From a checkpoint of a small transformer trained on Wikipedia.
Size: width 96, 2 heads of 32 (1 for keys and values), MLP 384 GELU, vocabulary 16384, 4.53M parameters.
Training: a variant of SOAP for these matrices, 112M tokens.
Each number is 500 + 40 x the weight over its row's rms, rounded and kept within 0 to 999. Layers, rows and columns count from 0. Numbers have three digits each. The size before them is the row's rms in percent of the matrix's.

# o: layer 12 attention output (transposed), 64x96, rms 0.3, rows 13-31,45-63, columns 0-95
# v: layer 12 attention value, 32x96, rms 0.309, rows 14-31, columns 0-95
# up: layer 12 MLP up, 384x96, rms 0.236, rows 0-40, columns 0-95
# down: layer 12 MLP down (transposed), 384x96, rms 0.328, rows 0-40, columns 0-95
o13 098:466420513497544463466463494493509527511452600542470443503495493494482534454516457507503516496471499488476527434560461495447512514452561498469577438467515504518473483522427523533551548523495484492574425516493503570493487417511480528499400411498491564459462496481522565502484422447455473514
o45 104:489553509520479477550521503439454498431510448503524513515529482510569505470511477518452483490579501511570476494465572492493497547488416410476495536506497456475570522541579468487552589474566516488483481535543463402519501528525509510543533467543553479571530469465495501400479508485548445517
v14 097:473461549560504465468495527434509559463478501494488521544479518527476551493479468417513483533546429493510553517467468483546469468543498465447465512520500394498525516477498480498576511472561525574432535542503542552467489501527438515431528461575523516461606545425502558470558500486489527525
o14 099:541403530545565563504515504544497474504578467488439516513427492418503544492499504444513508516496494567456529487548529481460529428490402488468468514510502486476508428499469541498501568566491481541539500513455594508528515448452481460500550533499564468533567498537573516511489532557504457521
o46 098:496524488537506472438455566492497478521433450429481532527499501493530528486464556490546426436508481440548505515459541484564543492534504500571498460487558492488513527474502493564480483500591512459508495517469524460453436391498511535457432582530499537460498460476475509482471598427502553533
v15 106:563476438501533492492541510457507492466549455438455535561536569462519408465535524483529482501525509514494445498509520482574513502462480499442462484547479496545451509488494557504493456610442519485447507561588413474424464548488451462493499489469463487450548479518546509550509478478504510419
o15 091:543587461504549529477440498520537442559535462529528465520527580508536410521465570558500468547526493508494478498500512537465440533485499488535517496475531440514521500535547455450502502536495561499508461500608438555430561472472501521472577509518530474469458493442459480504470550452509441431
o47 107:540442485485505490446494495439463501495506490472470491470463519482595366522472548423512495516527447531508464489494549496510463463473506531508465468483507513501431477467475486491507538508458499427504517528516495340472449535529505497474445519411474521545505424549492497503425525444518513526
v16 090:530511502578473445482457523507506438448475497481491530447493467524569555601516528502433421536455467584474495462462547511415494494511477488433465558496480541486484512557541458454515491504567502519498457527461515499483466510449499471474530446566497493516524533554495473469454504438588576541
o16 090:417507460513524547460456482502504418528455500474483519446467529479502566540519514492515494494444452512464513507500511497489461410584413585512409500496474486549538460462595447507453516468527538467447479472507536536519522491486459468472526430477483512428527518516575526528545500523522583508
o48 091:556471508444499539490528483477482433448472501480579544542493567524475523512554460484412488510499499535500490411464529507490531568424522494536553504464511503519575489492393520467485471503580459498501549586478529519485500547529527571534518492519530516561563519451459432490483515500461455562
v17 096:538482567508444496457528445550467466502510484505494518532521528483519469435516604428517495497439436389492454508449502440488516515514514547431489483497489506543421491509524488456476489522517432511532522447540516494435491491502535454509470442498497499541534505541492448512482471457371457583
o17 092:479382515510469486565512485508428554542510521507502519511477536486532528507504467479441464569549501481483526447545529507531430444468445497527457511434457539504462528454562460496517490540490551506512589529597473435498548543467520496495476512462493511453445523550444420459555507567469496516
o49 103:489507520487429494503569547471545468510419551530526496474515450532567462517487548452585477556520459542432440529436558547474490565481534504436529470551497493532465429574446585482492538477511530579511457484539468487510522473550516501473508436532472533535545469535505527492479484434461516499
v18 101:549500516453417524479557553584580426536477554485493495444485525610505622446479466527468495463452449501457479552470537523494477469494510492496535471543546460523552531458523468517461512520508520486522519436446506546527486508569488468487519474529529458471452473512517576470503452463539543513
o18 093:478452488508546521506411499448496459554518495520520551429493511525531507508501527582514487564553441566497476508495562555500483494477449573556456547484553504467423515459519435530468477494440534475551511512514500440512455451542447488515523498536458493542510529420464538580568536506517461426
o50 114:540421506514458497449525547524483475505523516521481506438556461501548601514482469484519471404483522487492519574555440503513510527557471453503513476522448453524553462501519548506518506557556498491557519519405494669538511538488501501524445459479498489527506472541477504478520463508535510554
v19 095:524517520500505515501544439487500555549575495445468430481535460553502484475502524515565483440473540461457513407455555572509487511494472413535509516503507512574537486521455535475531502562478537467443464476432451475502521498475565524551491517476543474590560534552490492428521503576498460553
o19 093:448457626485499396465494475517542522553497470498498460524500494541526519579504519565474484540551487554514463452495477495511459485517533466532530582493516497521459479580573619520565558531455463482496500480531492524543548493488451523588534469541494480500461500444520503489512458469493467489
o51 098:492546517445420571558469553458476551471560539514499554439473520511439494482453495490436486453504549434431525487548593608509463506488493490519508504536450511525571536488445490521504521510500553536478499460406546445421492505510534434471557525471523490529487528512486478475494517527513549512
v20 106:536503500506532549518418459463464480497475450497549528445457451509448537582487475472512518534494510496493521447482540483499539478502526473505493449525530587557510516600486515577553425544437482543466473461497456540483568532541516532475561491491444526549519402467520503420444511446460503490
o20 106:538532436484517505506503506480470550489499529509504461477524532591437474578490459424543565453522522512572504560476456481524495537484503481517515533500495522542562514576524559514467468536473492507508483458571465631507509527568507613531502528536472552521470473533454529449472451526498474544
o52 104:516447564511511490455545517491533478544538466480542538500516465467506621519483495486461350487504521485511562507487534477494525459494522479507430466504510494569521535460453453504502433508525447519531518530487439475480510534472548415453512501522481565556532488516546434485460551470472509403
v21 097:443491498445577484554506477469437477514523502474465445531475480521480586446503508501535497448453489538568521502440539524461430590621569570506499553482465542520508472481479522543450543477449456502479467435476493512455455508505477562508545489501544472522516497547549477467468492429529481543
o21 112:453457512458453461536501593528467524528489543460462435433432473539566585482481537474449487514457457505477493514459521536520470539566507555567459575537483535483437514569513538483452490538492527485443438473544524468495567512533507507505511457493545469500513440512536531466458452502408525461
o53 086:474561468579449563471441479527504481439563560504545519508493467419528580484524524489507541423461493501543553501547503500497483558523592445485476448446554485524512493448459448504509505578492494527533488478512427544539449499479514583444507500519546522447481501593512495468459531505500484481
v22 091:502437533525590568533526537458445517553376493513509505557553533514542575502473493451508532552502481485439553458542531568481447514499470524507519549452468490502464573573533505450538517510525431536469499497444505521503518494488545489481453510454542522467485491503526520517447427595511471482
o22 093:419462525476467525470491526505461501540460548518508510525512477509498600511489562485527488456490462564419534487533403473533503520540504521433526507564515522536457508492525500547483499574538453492509480519445543489487440443495470460501438406561499533483544536506534404455536462469440485428
o54 102:536461443512546539538509518419545555521511447513571542535495449472579523462509460434558521542506494497482461521525522476495533464555468552499497458453558436553488550566518443480464527413481495537495507486448469543477488500546520530489554560443463507506484508523435518508416549578513542537
v23 097:562471488494535417535546519470515530519504529525429515501440428503536463514500469463500549474481531482544441547515594551491584548492478488470512494539451525486472567469496578550508518586489467461472469499507495530527463500507574507543469537516520487493496525454538441464522491492389588447
o23 087:481475521517461515517523494439453521554421569521485410539547471496454440477452504478527513487506505516438508455453421493547436529498617488520477476513392521551473472430463487534465524495473510554469513425511503555435541530516490483494465500492508501531476503491532386494492494532461507535
o55 102:524465457431527517474472470473547524508568486518395569435421512535541448534524505549539465485554517507566480525512577482522541511567516462547523540518472497483429489516504541554508474552578492477497460582546499498469402491545550483481550505430549530516507499529482497501552460518494532491
v24 129:603450550484540512540497463462422455498548526462510479592458487536514422527485501436498509569583467538508492530544488507517502536479409506547505522477434478513442450494429508521468534566504507492485480556567540432457444539445517507547527508479423458502477481518495537496519531509492533529
o24 096:566502487458464512467514453377447454473498512458490519525480511528459486516463500442490492470554491458473427455443518544508551528553479517511478597531457509486484557481449576482500488440543587467503546457521589497529548507506517476569469456573466467531545452496543504514537499453466493524
o56 120:490507538494583500581476519569518450498564494554545469516459482459459374482463505462532465478540509518558458506533549488463489491469395508495509518457545506473462436566480543523494530513476469492511486571554463362471518514490517516550524484498433493517487501508471506522537508565522528484
v25 091:550500552468465569471499450491451534532511481575526493452566535499498547519530482494512552473504435545516499459455545502487527559539480535495538461488559478447456493517524515506529478479539546545495432499549396470510496455517542608562599498483450491436480489416481487489570513524528466493
o25 100:572566497499491495518460493446488549546511559534535478502506569459511439467448483490447514488506444479513475451583511504527515491511534476490519490496604495448514546559469504516496456593470482491575539511483495414394547566542463562499485563451512517514494484560475512501583482522488492467
o57 089:482463462475482474526453509547473523464543440430532509552457463506520542525517468532454515487489546548430497520438543550472548546528503503506539545517484513479437528457425454497521485474501568516504522490532442593533448417426573470511563552550497504517517535401474474473458553543504481529
v26 103:546443523504515435494476516508493542498468464542538469557455528543457425480555474464463556508487463491504496602481509444493510450519522501569543640468516473501473477473516543480533502545517581488511505573454559490437544533490506493493481477504466488504562411563476498549506497486509450430
o26 094:506503548501469483507478549514485545479507473501477496492482530500484535485469494462536419435516548420476518510494515436509532489484443549555508531509494519540506481541458531523487510476505578503534460511389444422499551517416465506518560522506519489386517564588488514403498462508447471429
o58 106:553518494499542494509552503506509454495517497455507519474511456478492362538551508483531499500463475520432524568471469470473522475515499513499478560446567437463441494487472533537528475542501504455463582492368533445534513482518483522508480526535540516541559432472433470526514495446585521442
v27 109:562439444518506549518506559494482468507531459486570472506428496591457459538532458544520423538542555501457495457542531511510496480459503509457545493431466505494522583520493528548512497489530524496470491504519464454433419513464488588524455546417473506511470524437475512510430523560537557537
o27 101:480551533506456504529523470523564459529474474490486514520519525539511376500501524540540497517521488497599532549485448477489517502551591490515458492451555467510541482476534450461465425445424482506506453491463554495507524488460471521481500596572548557488500429477501520427464512474443445544
o59 105:505440439521484541529492531507508543524518528551544415520429527478468458518459414470502493521507568510538487511528566453511462524437451532476514530463509522482546566538528537559470603517562503504510497494476480411474532479454565554552491451426482504498496542487492533485502493538594570498
v28 105:513495488534478506534530546433503437543533484525485472557476429509615435498517564385454515511515413505471469476516505521471495543508577530535479499436496497496434478491550430517489455574558548447475499530521475454484526523532533501497552501484522591523469526438523502522515557509539506527
o28 106:499483483585500508510536574512553469529560492510481553563513462492570503501548522515491478489487442446503487541568514563494477478442506509484529429504532514528531412456498513542414533600513458514556504517428502497534472543512439454524529482508503464507526556470498557589541504580552540503
o60 104:456530509459514495545426493483516533450502480542555462433518510461488379471519483451561490508537543508579470504472570480522476554512520486478508556492457440520447509555548471466503461505453541429469522534578489452525538552575518526539577481513469558527475535496474426434524517499477485481
v29 108:531497490454464493498432515483505537515461452502539502555473530486536447479464486549465480425509478431469420499471473470495493561448472502465476473455506453525490542562444489476522384507581495556457474535426532494518442568484469452556516529454554576507504505473495501482460406472522546533
o29 087:531390509492495466490535454543468436459468559451483480505508472511489413511550518460458482544560540467492496503556498474493491509479463485568538452517590450482487531512572500525497421470544494452531468536386494475544526465497505473452512505597463490469564459498455528521570493473520480509
o61 111:502572493481471547517519462470586592536489416509520505497541497543571429528465504487508491452480425440474481525406464487508485520476507479485465506513460533597493490470468497527493504530535453509480435554456509584481448571483512540471523500426531495511450480454572502504438486439486476532
v30 097:495474566487496480516532564552514460443494558433546432523525443474519532465484497471489473583464516476530476495514507519522498525493555526599465550498600494542486480498562498514536542414572458520439498433468430481493456522518465505525507494437476494478533557486567550445518552443508541498
o30 097:473445582502485473523519544488586453534488489490441483491496449502539495502478512487480488522527506390577487474459493541519472391478497518573534573520484456559552495533510535470529400459508554486491489520496515478509469472483449510477531526584523520558486557454462515506537441506581484556
o62 103:457507467439518459527486561542440517385470550413556475489506496470532552436497493501543478458506509578498473498556538450544561526485559474455501515479518518502488466527494412476484547469536465532547544498494519597460517478468489511517463510428550499491501433561511491479524562456476487428
v31 103:458424498526507588496593462546586497513503472471543561453516533500480502519498516455503528507527512524506474508536543461534512538446492507522488504502450501523550465530505548528525411531558462564534474490435537481576476410518503541452479476483588447509578533507468462543523494487572566496
o31 096:429575471479541549456501497492521466463544486537482509553491459466426441447496527513439527521476467525481460495453456633515505487482513548536520461558524482540459528454482550500529499490574514425544536502439528533532543525495484486521539507463509432517496495446435508544530536462603532459
o63 103:450490443528455523514469526508498508510459416458519570493525498571511543539550472448516503526516510540465548528532515441475535480454497538479477501422430558492612528546505572458539493515517514549514492459489531420456452447495538519387470483498535532506553518555477433482470500539474458510
up0 101:487502470490477506513491508414485442498495472460569523465462475436555504502491467527454459475389549505555440490503470497544549535537548505515485479523443533494467469470459456516498606483506441450429482519494495503548547495439446522493568481499460497465474530493454397426489575452473488492
down0 097:502553497468554550474480453464491429503600468504515454489485516490478484457500495528497507496559494464589474566531466483495537502481481452537546491507474473437527497473492490528484545520402462424588542476513424464445528420486511473488531518473564544446564523534547487537484578535552487459
up1 102:463536591498449616600442492470471489519469495456485542572466466502474503566495472578447559497470424483494484512479459514473569518453486487540456457440549417471466537507495478521561535538545529541515526484528437454460490498505508526498535465436522472447532525469473509486499521493504525446
down1 093:470450496522463493541523521509480560494490507453423555492454489596571526531509450518501548448445465497503520501380489501406475512483478487514479476464548469560494550511507530468604471576537534470483491515487492454458583501529489459523545452545448527454491522478489534479459534563493527547
up2 098:448573502524494566519537412467500521531526422470528548506498478461483475468544524541472520462434501438483645440521496473462503502510520510523443470486512510547483500488443501489466532491474474447515450450520488472550510555478525461542527495519518440511514559467430484405575548455511488459
down2 101:521517476462543524509527469527508533534453483447465493501489515463454479489543483494570494517427476552446559451478452507502427537469464514520492460463588516565505463529485588458465554596462478464474511446514530446464507495471545459544564568488516450524506606465510527473524507448542535442
up3 087:578532481543456586476430494481446465494478514487481523556553494536467489537466493519462539525477481507525510508464483490516465576490499503592534487607482520506471546552499444487490552481458521505501552506513504465587493547474545516442584537504455535391532521523483404484492563505521515476
down3 087:497540490542531442517493496453410521519535485529506431463468458474418542530459481515473530555563450408538520398524525484429405579487511549504541505549454516439502496450518552542512535563470519492484476533533576484485463537471481520479463480556465545508521525479470511467546527486523479490
up4 099:541521462523545495476476522542506528506447516528445480461508523468433575511473454509419420519527549515474477488408459448521530504487545419575508528483507531505442526570474488509502551545484476519450468492511504545540471566503535447463534528531559432441492516422475484466492504574559503428
down4 110:464530536487539509517502477565464520447490474500513501438507540507410560494387553449520517503493500424500448528487497505535497418480522448449517519424520493486479544455513528468464474525539503474429462468582503426568537552453522472493501411515484436505477514490450493454503480528537509414
up5 103:480531537556454470449504418505515582524502549517465463469469468478532510530519532548495467637433514537462567511503506452529423474486578503491481541502517578493572519517454525505536496492524491484474501528468468480551490462502514429481420577460526417485531473474547478450529523464492516511
down5 106:559537526540568550448522530529548528471457435497513440485506487541571478500568502577597475611460493543478552570467456539529474513504555543541543525482524470540516550452484570478490459521531521532507473452559451424546513488478494509486470511494517567511521525497505448480515529516465560502
up6 103:582488536530392498545490482559524470517457495484515537548531525516481492549466580565452502480505422538480450515522488440538509508480530573529522558473454549542509535463511520494530535559489536489472515452472496529541459607509485471539504515496475508511416446525429470440506499561514564445
down6 094:519412448498540495461530512541503541566473537525562494460518481499516506498637479505450488517501496426444532532536521452545506510526489455452527546462494509537504462462494523497457477481536486417457483529437636547454497474520450511457451480541561547513453520483522522526515459454535513466
up7 103:496513477543457531531462454408549457517483530515441476489486486480522427461489490528447533510471447423453451438529455541515573473500538477519475568471503487420436491496524579468570528490572514540487449497575490612505502515432509575492547480484551482522525496541519510471494513541513490512
down7 093:514459474514518450496492507584457470484480512507578507452484479481484530583538443514507470459500560459482524531454568517545499534508466420478504442461514540506461494446632510499525463470468527527454475529474472482558478442485531526484517449403437536556545568488516428530459460481487515506
up8 092:500461473444460541533447474503495537554473486520569419495519467515485469514523582445522529527526452467582452535509417456506524486530507459517476473562449473523459530492473508524486547521519508522469535472541505550509487514480500470604466471519487550516511388593495492451467507595535475446
down8 092:441507537578537504512533488509482480506491552559518523526475526477534503444463436520612493554505505495504488599547462449425426459446465519514468500496520509483460517462479545487491496605460486440421472492443583545540511451433510508479469503533469465494543523498546502508521444516545496450
up9 117:534484472521463461469491481497444460550534529543540485488538553509505539561450494406499479566455410491544553423555506501539534502530511563549432501516553446465547472521458502575483508558547545564489494459466544466439565457448491509553506487479510527560473497461508449495471501533471436532
down9 110:459490462474429523469479461422497578588521517549438471550576535478474581527457494515614440577473467523529513537524547485510501498550518514485463519553427419472533465517472493476468396522499466533491528500534494535481514464492496465506502543496536500474475465531498472500456481508555565473
up10 089:506494430464447490452470477471489520490501465453562532450482578432533482498467515522469483568525415561509470470445560527481572501484524515462498453536399489476511485539451505461452569563533474519545470470569467502491481468538558493499584579463461487561537466490537495512452490495481487445
down10 083:436489505531542432570454477503452516487459516538476511463506483512540481464511475566590500509572517463527495467545462448489528429461596537515526492544545487482468527552541532458483458457483540503500507486549566578470502459403512501523546499515484561504505447512449483533565571484433532454
up11 102:560500512571480480530451469500470455493551482474450488536535493460491531463497436570486570521497490505524539550563475480428476553556450530487475556527492504516453519473497572529435507481552454561463528538451537499440449526546483443489458484525613452414435502483509489519497519452474508440
down11 094:521477496502394477507462459583422450533528456481458524512524534405503559530470525511564492460479531527497545481511511477561503503522470485521521529458564544475437553485484531488465421485554504492520503545531473583513513582545525424549499519603489487539537559520531490498508516477450542500
up12 106:504525533501471516486467516499559652508493486513514542526504514466503547534546580518526552496469528468465462459544511522517447468503526471488456545503489457434607500520476515552446512427466520539463436548534505411464544547564524518545460471564546461461456512481466502475515519491509499438
down12 090:479417486496520473464519477437563507475473496516506550503535505450543509534526535439537563537519548442448515499535544513505497489479543526560462590527477451460532474455413526507449440514442492447563476565584512406461426530545512530560446509484521533488490560493484495510498497464454505475
up13 077:521433476545491526508469493468550465519423516484437459543502509516491504561548496529474574553454459508517461565466478480477511499550549482495430472474430543455487503456461491497497577465482551566529559494500469633397468475468550520478542505537490510487494498531508512495407538468521508543
down13 080:438541420515572476563499442468477503479495473487484515467467527504536566528536513488478477529497494485514562516472488503471470548502456500451506532492402522559399532499492504525463525484544589455574455497454438545497502542487453483428469499466467544493543507507434455412567517495469490424
up14 099:536561560536503475562532485452521556492455447496517506511458450507540540487463606546492408503516483475480574569489484541516528476509527550528479533511526529533418465505534457541488545508532485478500487465492448411537534516430497617511445489560504521458482521492444550554466492464515493475
down14 094:501532479433445447530474473427497515474529475460492496543492495478486477504528482505522547580500524544560556579551486473502520524477542548497572563492516514427594518426517532498508585502537493495517487517503566405557513445492487524506526523570452498562551509474474498605520488454473494477
up15 093:517448453532547569501472492435490469504605486507517487427601406481487507430483501444505390474485516401495541487478508457473477507501546485498497523455453498531502496475503471519481468491522521502490465493475572478488537529478521522440471511524493531463541439474546544439460517432521576555
down15 095:488495509499473439478523476571449552563438518505495536439523560447517438514413511534498456419490456510522458483482481496475529476532492492467418532523592470525546496457525439544528492522476513509448503483475555502456532525446429510518482524473512545511549537427466514428458434572485566521
up16 097:485559487460497543452484508517607460490462482423482542529504530509551445482480462523503553608514509501493552523517508416491476534531503524465472528491522503470508477542570500502505457440511453530541547424504583424502460437485498503510496452489468481515503530493457487396484527574482462418
down16 091:467515545507501428475443472420497477489433489523526487533567511494447507483468479594477437421520419464434476549607501486546499486511516463523528553436514502537501524415498495458471427463518539509536499502517499531521543527418507484496479465577475518491502539514561513549495506415508478482
up17 090:473506528445502578495549493482448551589593487517552516450496513467489448553421555526551489488479483513491445499472509459537505516514515524565461572469547576488504504554489426527507470470539490555485557445530472491486439475543500472531524532499519481545419500493550574495542482526536529416
down17 096:455518500500595420477483503509514480516524450555510484491478464553485454504525429567546519477551504481450566476485442458497449487475576540427528547544456440426501491483512484503550458495476517515550452501442499544546508523469511581480552523419561496534528553474509493450510444530484419485
up18 099:525491607525534480484482435513481466499466488500548502471444523488463509431496504514464501499484506522553564493524459530577571542481512482579532476540518507472434554500477549577510579531518489586479469448439529525521458574508444525544495488411436514475501573485497504542497504571481489455
down18 106:561458504432495532420535500499587538535426589540544554447473550545569436515474548470423485529545476518483525507470430507486527543443512451501465546431488516563480496427464536506501531521482437469514461503487457484445514488483498542490476484484436517479534538493529561490425473539484493502
up19 104:518516534448435483551477436471415555535525582486470564468513558538493437448438400589506444533441502537535523505463444479516425444475474447497455497573526478526495450474481487471444490528533498457500505469536531476494523490487487461526490499550532462478466481511552474478470448518516486424
down19 107:450457455484493467524458566496497476477477440495520523492462491452536469454544367543429461463503603545554503441394484493430457459494475484461477478527492490516513532478527540440526491452422483477448524533519468482437506477517490502532520469502424496467500458469499432517498489530511473436
up20 107:592526561516486496579550489450526494572532466413525526481482538528451493487483490494479546517446431420531456456561468518576507543462474489430601514476496481494485491527466516444549538495490530461429475466541520455457491490449483507484518442490543474448459492545563549517484526523522474448
down20 083:549536481466499489559559569505533494543538500468564589503512514464528501506552496456450555504408465518483514530512484512575418538543467524481520543480496526434470464474467442513583475486570470476452417470432461415490456485536538513455503465476515531545478478529449545501468499507525514440
up21 102:480519522529516478483488436525528587484476477499572501446519504508559492519491441576453555582499469517558509516517438522524471478526535476494428459528431480535499454494528535473473423541459539569530441473511539543482462523536421524469531539377529485512559504562480481468451475522490535508
down21 091:536457458557497521498478563494500495528535466491532388562484500457495512488462494426431508523473614514514493507531485464485549427532485497546487455501536447543466461515458483549536495498563518530489523538554475623469457442547493489523444458459448491493558549490440525520517516539521532455
up22 111:491436489462475555564499452457424511566457495445551499499566494501518481438497560547479517462501450455465477457549509517526586531534536556487444428489420484517473513536459430487503489490481486548593491496553519595542465485477517480528458499469461511537531432558459533498471534478519471473
down22 096:505471485530501440426497574500464475501488484510463528531472518539631500519453530423622473462536463529509513480453552469497491499509491434495468496499563465495478506532521504543529492540513514518481494561458502580462561442408496551482561503503480490460460446486505547500596517490528510547
up23 090:542485531471529420452514492515472526453481470506498517523488520433428468528499549502491565492420507511450452534465521586504517530513481537543513456465557497509436565529519500458513534480498592411500452457472455428493408434513488479512540476473524491424516500546498506448488412533533531532
down23 092:438460528516434451507535520406457512479557500518544529437493478506456531527444536535526489459512552417497550514543524533456523447540509545550468518537471550589550475572495526489442515517496550491501501477540554421501535471475543493476466519516559532489503535497422516425528551548573469491
up24 100:485452534488499512468537483482492577481554482513568496487488443506486408478557481563487494505506492470536541464487547535418494472529533520613479397545516450506489453545515501542503512526491487577553538551492566525472495506572490515512478513624507482541414482494485483489461495539542500470
down24 105:477537481453500535523508500514515477494511436500546491592515556542517534453492462537562468459498539535549418477463539465472485468497513548490539455499465532517470523490512548484445530525536485474517528542511539416464507502472509502508376457439517491632573522480492567468464514485429520560
up25 089:534415519501606571487556534460451467568495532473473493486550576532536442552568509476477541501477566506510486505575499471496528526558530567425525472457446484440500503452474483485447461433505420511497484479487476461441507532452541459545542502462514461462502538469550480516472514505459476514
down25 094:505489540507556557528488497490415529537475555470474539436540526568416513552495506478508487420478439485507566488440477520464447509482510515438486453488505530502562471446500505497454526560474484499443475432407500578529516508442486438495487485385515477478456500508447536510490513447473451513
up26 106:491450511431576520421417487486511472490464466572518488502510456500475466494468533493504465458456454470513538472460477486481498458554545434530533491509529516457486544506464521495483473504561448522499511520465469484542480511493464413441491395541431465538399556482482481457480519455438463591
down26 090:547500517517499507459550509406489465413502527430481548513443474548479395497459543502598492503493442545502540541528565518516476516479502537559544530463446529511496541471537550511493593521499533538504461579447525501537457539450450506487519500476477452454437459519480537431479493472460502492
up27 096:463467493571414530485489497448491468504484536507394466515506568496472463480457467440481568486528489511397550507468460441452496535570514433489487518531453430503482546483546461506485458458465481482500509501465425563512472531437500475510443539485515555501497490459542524411514508510579476532
down27 097:478501560547485507489479483509472479466482494535545430564597455488384545467470458458392525453512569441472451501528550513475524454526500557505472469489481490451521476473543536435485466541471524464482474509461513487483581530529506477562499481556486505454587494549502573463511485543469496481
up28 079:510464536524486534505490409480569479525543550487431469457609522516510513449478499526475541431481512515464521512472512523454516498450474487545508484533479527349545543503479532499517596452516481484529538509535490487494503452515540507560516510590500509507517518579504496504469581548506508579
down28 091:472504472395549511483505456545490494499541526420478557480438456511521470523425542453487463510542531538491490582414520459506480529427511477530461398479489500535525496468515523549528473456507465474519526574520458478565480488526477488490548492478415493455458470578498518577564540477515497488
up29 094:512502487519444495536521549545515507491435517548449538536512480451512500512475554510493502580538431525487435424439515461560512477517525480542506534565427526495454470443533546528544518488477459492490507470496477480534577425491541459506429493514537553462514421532513518476500461564592597508
down29 103:542467529528484546528508532557541526502492487368467504494499509520527525529512494516488500514586476531472530484488391549405450536541528513539519454501511534531446475527539568565490517482544436486458569527441474412583449518529503569460469496514501489555470496488514506495489541453503510451
up30 105:501511584567481613468463445451524492486500524515589506551482519506543437502573489537451505484523504484472533474534477473496485506586535485514559474549451534454503486531483483568528577412543448552469522530470502578500475466536541513543493503553504464495511536463506484505472592526552468498
down30 100:474560534482527467463555495431494402529488443488561429427478497463595490470471583482455556460439534472561488508518529521503502525523541443502425538502489504532452492435503530464542478548526545468514483580478466548441517484525530528556463462535531479528458497494588473493496513478462500509
up31 116:517419457462439471441509467456497532495409520514469575580544458514513494490439568489528563452535495471458469488511469442516469576534458542508517551529538470470475462522530460516495534549533475540474507530465556519484492519462594477458489558474512503504472432555476461551582473504559512532
down31 105:558429494550558506526514500463521547518446495470430590504505493475470499485517484515546426532513515531527471542510475471517524544464452527500457425479474426545530516575450434498427501555506509518522550544542523550486465439488467542472474506459523609507523463499425571488543537518507546547
up32 116:456499577510541523538489516382568540519493472567469475473450538490499446546565560557513459530470429521471512607520417508498485557530504530488516482484468498517484503507499515456542509530546474582500455514476469479463500499584520576514506559498534484470471516506467504530544519436466503420
down32 099:526474540553457545462484452382518473481438516526499530444481543495484468547544477420517526495474481445559528541549429549478540496514523605483417529514484540489462503514472530514479432488576427471533479450498505533499524496431491510500507517427455499485527540495514499506566492553419480489
up33 094:539494539546467391484485522510533519512505553461514509508526442435534559546594445475462549580493514446521550425530507538464484521538528491606500497540509531546495467477449593485520495483537522509476593458482527498524500557537483519502497532445494444511473503507439506476495483448501524578
down33 101:520514486522472544499447517413515478498490348498504469507525550483545467419459513450506512486498487518440467526443482512431482557464542493525400472543498420530422550430470480535520478484485498454414462462519469497468528514436497536486480488472437501517531494472553501495445514500506451505
up34 105:516446448502461575513485522548527529465511531460508524523511560496498556528552501500484522490469503464496556499546518495487547551578509480479548443484539415546588520469524574543488510567475548588544469469463524562475527416518547463554437540491524494426512497485516475494484414547542517523
down34 089:514455496524483485492470504427495510517483426542554531428490477520445616475537469481455489484512462494520477522475495505529532507573550456467512452512528519520536535510529528453520481502512491495498539525496514707496498534548519474467434441495482520489497456468498486460513514428570485476
up35 142:479562494459579528515502490514500508518488479542487441469561484477455435492464509540531526546497498486473513467547483558495482473497519546440497518452413500500471514507421463532458449552538549524510584538541478529516515545558577412541502506513511508528564434610494528480421472471548482453
down35 102:488499503482527558502521513497572556538539536533453539435525482485638437478470453475580509528530541515565479521514521531519510494558433485496449527477518512512486556500454449538475469479526508452530492412514489549439499481490491459477575500464477478481502452504448484504388430428493490501
up36 101:441516494537546449515500516471550527591469599539527577534439494511520475539516532480470548482513614500514538571564510481495515536518466493485560527542540589535518500519475499522526469508468440507524499476500415485486498472440533447526530456527497489415483440448479578516537461482514504535
down36 096:497445460499578461546492536583470507502590491515557519472494448429509550551481490477539499531575531486476464482518478468456520528475480429492508550488474484439510457540461438548473475425489420544515528470482502506534471495461547466520597401483458445489479478457479454516493448529556495470
up37 091:498482564509452503442524501482521503419502450499532501433499480474460453525593528443464487523513619500478489513514502478505487472511499523534475485511486559497489503558498504513559400454488491577431552472538538521599453551540441468491486474519520567455488475494430498527468499557544507573
down37 098:566482588481472497491511391506439504508500469514520454528462535500480446406458504486481518482482471531503534519496473504460439507468469566473461502523505505530397490529543515482469538511510505538419484506548525475565557439547492506526495497490475463580489555506613473533411498539481548534
up38 107:476476488434449508451434516518517503567499482548467565511471497429494516516528607499486498462528581439504438508525548493465571473590502490490500522561509437483467534495520520526504495544469495511514491465522519522511474507532475415572574527501467515463558457427499493500492443406514429460
down38 111:500543536507529463435489521472508450534501470498522475503484465531445505500518436526441471593493552419534437492518518460589504519529507517562551450458562533558466520483554504468484561465509491479505446507587494532513493480490497482540443456558422507395479478408531504545490505536521481462
up39 095:513497522526528519479468530535550508487501490531563439437576448520464471490566490542477531462478497457454506497490405551496512494452527498423533533468460453482438392479435491535511488530484501531477533512472580562444575507471517476471444496537561521446438507474451552447487522547485551536
down39 098:550493542454464529419486457523398544468494505521455522515446567514420560521482539478431477524492577474466499494427543485481514486492461534481511523508507493491418483433544499532522576458493532495543514512432503505517527536492515478565422568422432511447448520460516518531528468533469519471
up40 097:492473479518538584451472442519483586480451534497505417556574474545465492430525505507536533493468486479491481467470553444482463476494523477513456534533509549506461487531457474471534537536457473537468476449488479403527545510513389529485508540522520512549546496563454428493524529438446497423
down40 099:505542452472485487524479505577475502483494515540515498550506485504503592477568464446489481517475467561495365475492486453404488498414451559497544500510490518509507491519509501496535573511474527516462502489505463567491545508560503460483406493488483632494497445513494444532466545502526533541